Weights of a small GPT-style language model, trained from scratch on English Wikipedia: 1.75M parameters.
Each number is 128 + 24 x the weight over its row's rms, rounded and kept within 0 to 255. Layers, rows and columns count from 0. Numbers have three digits each. The size before them is the row's rms in percent of the matrix's.

# q: layer 9 attention query, 64x64, rms 0.242, rows 0-51, columns 0-31
# k: layer 9 attention key, 64x64, rms 0.24, rows 0-51, columns 0-31
# v: layer 9 attention value, 64x64, rms 0.165, rows 0-31, columns 0-31
# o: layer 9 attention output (transposed), 64x64, rms 0.155, rows 0-31, columns 0-31
q0 067:115117145108065159103137121151167115107157178152100142147138108133142123149114126114116113143162
k0 107:096174154167145157149142122163097129111135110128101131117126148159157096157128122105116161109136
q1 123:182112093099147105139129085098146146150118151139146097148121119123106175112138173131148091135141
k1 076:140159116133151064128109148157157080114123149109102147159179141070122150104128091155112103132119
q2 099:138138118098152114163139133123135127077162151134101127131103096099122157085157171095136143116166
k2 108:162086119110108112117112116125116135143091108146146140142132120125126178109121127143119077127097
q3 082:152162122121151141126089127088133149148089154154150076134167125144165142143123179102124117094102
k3 080:119101144092081109088146120110137087117157182119101159095074117095116148133180141137122132115131
q4 087:124126141185116102101098128111115139149075114108145123104154112171142126157090078140160133143120
k4 073:106160143158154136112110124129132087104151187100129109113181143143139074143143101119134149172133
q5 074:115163144131136126151121100176130093076179132134129160119109119121098090093134115157132143111144
k5 112:155116130103102105132129139129117140125113091146174134147134126114129151127102128148112094135108
q6 076:153105101105135142144141121103151170162081101136090097127141158168134148133120173089129134121111
k6 108:075143129177146170122126127170167093118146163131140160146155141156112099170126116118130139120142
q7 111:110125143170129140171123121099098176120094124139145099108155098142153122148102153132134109156094
k7 076:126154119104133110114103134068135099115129145116125088101158148116169113148148132123133128178138
q8 129:109136155149142147109130125141093149108107126089134123112152142146156081145098103126143106185130
k8 059:177109116103128093103108127073145102144143141109135083119113125108109136104150133132148146167142
q9 061:114122111084124139086139126146150123138148143104085156129121155136116118122158114109121151079162
k9 155:159089121130120078125131126140158128145142108158144154156086102100088168103125113146112130114117
q10 081:126106150131110110174134119113144071165147152128136118146125139074128146130130113130112144176131
k10 079:127108099112158132110181125166155168135150135154091123129093126136140105080143094126143115122122
q11 073:138142149139133109112135152124122099100122134149139107142113089138112158162116161149144162082091
k11 077:099135130141112130151067119134129114125089150100161130146137119095128158098178109137100127127132
q12 081:130126178172126137112120100130131096125125151080150142187151162140141148162146066102111091121129
k12 088:114088111087143120127145121136149157129149151138118130099113115163135144162081150074145132107099
q13 078:111081132113124128103170131126110129173121111092141134166082089188113124136162118141118122129141
k13 077:135116088103156150115117132129159121117114118160113145125121111142141151079177077120150173169119
q14 093:145145131103152128142084123106116129143145148132112138154166090118138130114095087128134114106096
k14 097:098117105159146074148142148093125130142128121097087107133139177129130116163135153053141153137116
q15 082:145134116064122110135136107112105122109156121128111139159146155071124112113135132125160161153113
k15 084:128084125138119181087118079119110169173154115154135133137157158141131135118150140073136133134138
q16 086:090136170147094148098123131085123166154134149142120115100092122065127113124123191125111198126154
k16 089:129140138118102150103124119104109133123126131165139112118097143086126117104106152165126139132126
q17 081:087135143112129137157095136103119138105115083135147109105151114145136106108154129085100106161113
k17 082:137145101102133117129121170118121104122128117110130147109134149100143122134109149157154151157076
q18 079:086158128136134118121126124106182157127136107130067116113146159168124092113130124115091107123115
k18 080:134116121130132110178172160137161089101141149132126139145117140174116123151089114130095103150140
q19 085:073124141133134174121125102111108182097120145153109107107117140096145115116122173099121166138147
k19 083:112113122106084117119140161114116103132148115150138100121132162106113133152068144158116129173129
q20 069:143144102128132112163093140087152114124089124172153100101125079141147142167100149146117155114099
k20 080:089151132140137096173131140115130111111122107101171132152125127071132093139145106151110111114125
q21 086:151115115125083129141144146158160116157133113061098127109160145170117110123123132102130152117156
k21 078:139131145158104136084132101158181107133171152093152187138117126111132100103150084168135104105163
q22 077:135172160099155113110084145136121118094118097111171128149144103162112128144149131111161131121126
k22 076:121120124162129157135084091144109159123113143107093136113129141140116163126114160068108163141075
q23 081:148126177147179134141129134135094109102137140142126131125129144116102129112125108175120123154124
k23 085:124150161107129112104157158144099144126119125078083119097110120155127110117132171100129145123138
q24 073:122144120108093134124115167156147091097108135147133115137132119186121116142130131098133186121122
k24 071:141111152141124114121103116136151141092157129101116144136110169074118139102143118091099156134120
q25 069:112143148145095149119121141149177100127082111139154147122135139182119101134125134098110149114119
k25 068:151104150112127136126125144135171119094146156112102141066114132116116118095126091088162132136136
q26 079:126176132161141127165170103134095125131151107133126107153124157081122122077151131099107095132140
k26 084:137141132093131122125109157120141149139118107071154148107119119143140118094059196156145110127136
q27 080:116180103134126124147148134130161110108119111116126116161133119179137117122160129131156146106141
k27 082:129097162131140068144108116159159139104154143078126162116140098132124110145088111045133135149129
q28 094:168091122104206111117150104170123102131147096127090106140139107160125145120105127161186103109149
k28 094:118135117152081148149106133161131119152131124131126114146193116191120123146198094127084141119135
q29 074:100147139152120114122177134085122100105139128105104138194174155101143141114120100134137117098091
k29 073:126101091124149130142123104156128161121104128108130168175153106141126167143110185103125098094102
q30 070:120124105130089105142148116092125130153093102139097112115133169118140108143125156106100111143066
k30 075:126109100105163146157144153124155080149133115138181128137144133075118110095120107142119105112129
q31 085:080165120140118087181151115114127119129123142108112134136125120099142112097104145056133162107138
k31 083:137086113134104109146088119107131112146137115096132145159118136087136105103124138153135092155119
v0 081:136141106106139099166141119098108109122148108119152138120112130139140113139133121089109103118153
o0 065:123124165110134085136121112128125129144162125120063131138136125123101165116146150105182127140075
v1 082:143141138125108105129161125097110169062121135083104130101149125113155162118146134127138129121142
o1 087:150127159093101125108098123124168127158168136126144129141121163104098123137148107130165146118141
v2 077:118127144113114096137158155122140148072132124109095145090142136075155141134122175112119136116150
o2 070:141142116100097159089101111111151127165164122105152157158125120117103123156146135090146146138146
v3 069:167141124149126138159160110093103192149111114112119133128118163123119149117175119162149129137099
o3 063:138100118107148118129145115160098095105175141119133090106171132148131152167132121142118098082126
v4 087:084140155124066103175128148152104145100144109134146121108108137117144105134122116136068147123140
o4 088:142120086125098153140118107098097121175122092123132141124133136119119129101127151101138110154106
v5 095:115147125120174162087127108093144104115130109129095130120127081132150158074115129125169106132150
o5 088:113112157141156059097133126145156146120129156096114133152118105117110145133137116174144133103161
v6 083:103101166113097146096147148134114119060140138146131137086119146139165150150130107098097103120118
o6 084:139132101108100137110116126112153130177151113143136157115119132125112142081133105119158132129147
v7 092:120127122114145120157180118124078173122172183113169118119165116080142142102110114159112096120119
o7 076:121142133126130132115132175125132126128181087117105106108160108132124139129166114137095152088093
v8 086:072121111131125136108098132198124151200115141164130143145113138110127107123156102105138159122135
o8 073:109092095123108159138137115108111183130130131171163137120109172117124136102078164112111123176148
v9 086:127096137106179149127106144104133120164094112135117115178125152164134147087093155095150103130098
o9 096:139125118155144136150134098185135085113125148116119076108108102162148139141118111137135125127141
v10 078:134141108113143146108128124126095114115092126099083156094110173145113124180187119082109163136136
o10 072:165128129110127131090163085135119167143126149156154129148142115093090122128107129126103133152121
v11 084:087165106114188129122124092130142092155122104190142116143149099139104127136168110096124121130170
o11 074:062134124141133112136142127134124163104113153143135105153111141138068116127102137172092100093144
v12 087:097136124114156122140150133130143179084111116157095132141150142137157110132110106117096146130074
o12 093:128113097106103126128107127167148108156115118128113096109083142145090163115124106129187119108164
v13 096:097143132115114094082126155139172061076145156107117148114120161128130135165151147126127137119166
o13 099:143149135100116160127106109123157137165138122131145172145110121118116121116122118140157157160150
v14 069:159137100138120178105147141154177089139131160115107116108157153125109120145162096147121164140089
o14 054:159107117109131164119133152152141116123135122141143155120121119134150114165112086147132117178156
v15 080:084143115181158106143112166140139154143150118159156108146141128108141098166132095128092173130115
o15 088:129111135134118130155110145126122124149095128138122138114131146128064123124099140121153118146142
v16 052:102129096148136107156103104123169132123123131133152144151119166128122107157107107175077122134090
o16 044:128148120122146156110075160128088112129121143120109130121137114130162131112124121135150135116151
v17 061:139137148110106109162144135150153098121180116158124119096104142129151169181105126118160140121180
o17 049:084149101109109144129116105119152113125198099124127146139126127158142098137148130105205077153134
v18 072:126134117105064206111098140129082121144089103120112137131115131148129135128186110148143143133120
o18 058:130116165123121130135144066104135137134083141142136101136125169148111137108105134097079109141113
v19 079:101099144107098103140135097110121163152097136130148119174132116173118160104097150118091105136098
o19 074:112148104153093141132135141117136123100136136139145087099110127134160122124158133102117167063120
v20 074:133112158156148040173131163121138186105129134119195111119127148095146105114149145133122179134148
o20 065:130131098125086148121125139139140086161120107106154158123139144084100119140116141135141108154128
v21 083:133088103125103119128104106148146094171114120122134132159117141153107145141124140135144071132122
o21 093:103165139118153129126127126114134121083136150141131125107137123143201148132139144127098133111124
v22 076:144146088132117209084133135123168104124155113103100132142135129159142132156122102118150105107102
o22 064:121093190119131085111135147117121104111123115148086106110128125163178117130120131128147133094141
v23 090:092135146139111167150097123141076097134103103144154123145120112136135117128146142156139124137129
o23 090:103133147149129122150123091146152099120078117161147120117136117162094115097129124118115094129093
v24 094:106142085124123121159126133092135137150103076117161112150131110153116096100155135116125149131131
o24 093:123123166157107095127127109145123088130091152116105088134117135146125116158108152114105120115091
v25 086:201133098130150109137130125089163140105113087135096143114091151159135113142162137109149124139150
o25 072:121110147114144080106149109144124091142156176108088135147128137121139137157143138114153092105136
v26 084:182093112132149143136117119122119102188140147124142130132130123118090150108078147130169122131125
o26 096:120142139167158159151139148114097146087118132122130121138148093142172110149126129127089125138111
v27 073:137138182158152124094119123086129172069118101113114126151126144112153129114118140108149132112129
o27 075:164130160138132120136107134141137117155103137103131120145115125096088115122153113150181134130159
v28 070:105144121103111087128150118120120164169140109089116120129109141156112113118106146126167113121136
o28 069:160117093106093114150133128109107119094171129124132098120139121130180141158133138169111136099141
v29 086:110131108157134105170132123123146134160109123149134114188155105114085133100134125134135181130131
o29 082:092115161159136167157113122142132135104101134129140092126119159159076111166119131126105123135108
v30 073:126144136129130099130137106114150123078120158128156110122135105146110163122111166160148106116138
o30 072:093150138137094145109125155110146117103142125138134130147146125149173083141168131152080139103114
v31 086:106140120151061130128136146165139061119154141106169159108124107081128102147158099138106130137126
o31 103:113142141113136126112121148070139158142101116146132202127146151114118125104119154120109152160117
q32 057:161129119156122116109137114141125116124157122136094097106192147101135107089119194121153120127135
k32 055:110132130163174129146115141136113134140090119109163177139139093140126131146133100159111098139127
q33 048:140136138130095123141121116099132086108106087146163152094144100151135123148157140137139150139074
k33 045:092117128149169113147084146136102114117129117160147104182123132091108124109068111147152139121154
q34 063:087177112171132131113140097144109125159152083129130156114147095129119126103113136150123128150173
k34 052:120124128115173110158123185158101138131108138125096122146117170113128125129106125118138121136075
q35 060:113164100129154169134102165131126190151128106115150147158205119171105132120076091102108111120099
k35 059:134141133135122094150141128130142115170118160060111098093088160106148149168147133158137113122161
q36 064:146135125071139139154153158112144140143113111129118113157140153116151145149177133070098105096144
k36 087:144119116101131145055137113088103137141129078147136153109157088103139140092145148123137124138137
q37 067:113122139114117126173143110101117118113127144138110123107081136054127131126171136121109175118128
k37 066:107099150125139119109100125082143130148094157192127116131136118164125118125079149121164129115098
q38 073:131163138113124172102125125074081142150131072094114149110155134085127133115133140083098127139133
k38 069:150142119091155146115129152151097132111095053146106113144133068148164126141153100115144110143115
q39 088:134132103134098132143169130100150132131123102143111092104130141115147126128158151078086152112116
k39 090:132069130077125114116132126052147137127100147173133141132129105123137138100101196101150134115118
q40 121:096146143131151136114123114147105143131117131110161127140158130154143090133070097120143107174147
k40 092:102168148151120152160108154185087120114134080109132101126114121133144120134117081155081130170142
q41 085:137132133104096156106142137082115126124150060162139163083131153087124120129140109085120158113123
k41 100:124141127110132161144125150138078135121083091154119109096139099138147147126119136121085129134103
q42 114:165141136109117170116103159144133131131139104129127141102117158148120139101173116098126138095143
k42 110:170082089091141127104131093121161125135131147138144144149120180125119140132130134117134160078114
q43 144:137124153143147146101142154138073151103096160190132138141123141144114156078090167121124120100135
k43 141:105128131107067138092090172131115154092115137132107136131140148164114144126126138107171109111150
q44 123:128120128072106156110147109095096110130134149134123120150120168101138162096146170127088142105125
k44 117:111112166093106111131091122123154117139153168148107139107124158071127124137123136106128117167148
q45 121:108087099119192107075139130159097135143139168136142134150117135132110122139161122123125125125119
k45 121:093119137134163110120124132087150117117138189141119148166098132154118095118088102124127133106125
q46 125:105125166104126159144112129105099110115121142125152121145155134135130147137189092122157091128063
k46 126:135116130086147111168108102132135133134115118179130135144173115143148109156137123113136122139090
q47 126:138123131129162109126166123116123092126146126144095141153035080132103156126138129142163102122177
k47 112:120119128151108102101147113117114095160125130157134122124091070140146144134147129152160119113109
q48 112:095153131199091172162105102119168141085117163129120149129139112122114104156156144133138136130107
k48 110:143148118148151155147140116097096151145120126152138120134156090079147141119092172110135143192113
q49 139:158119164105147125091171138132086116092088175111152122152163127119137126119151103149132149143121
k49 128:127131154142145112148089178146121168092107104126103135136149131178117132108160103123137145140135
q50 126:101150086153154129103123105140133154150117112147113130140099084122101104127131129116096162155165
k50 132:083118107169101117094153167106119136132136158112130131145102123128121145117059138099067143120142
q51 130:107116120125102132131120166101075106118117087125142143106151150123131082146130120077109159159120
k51 129:123150098138119112129107159126127157130114122089122135169126145140119133106142136086127125109102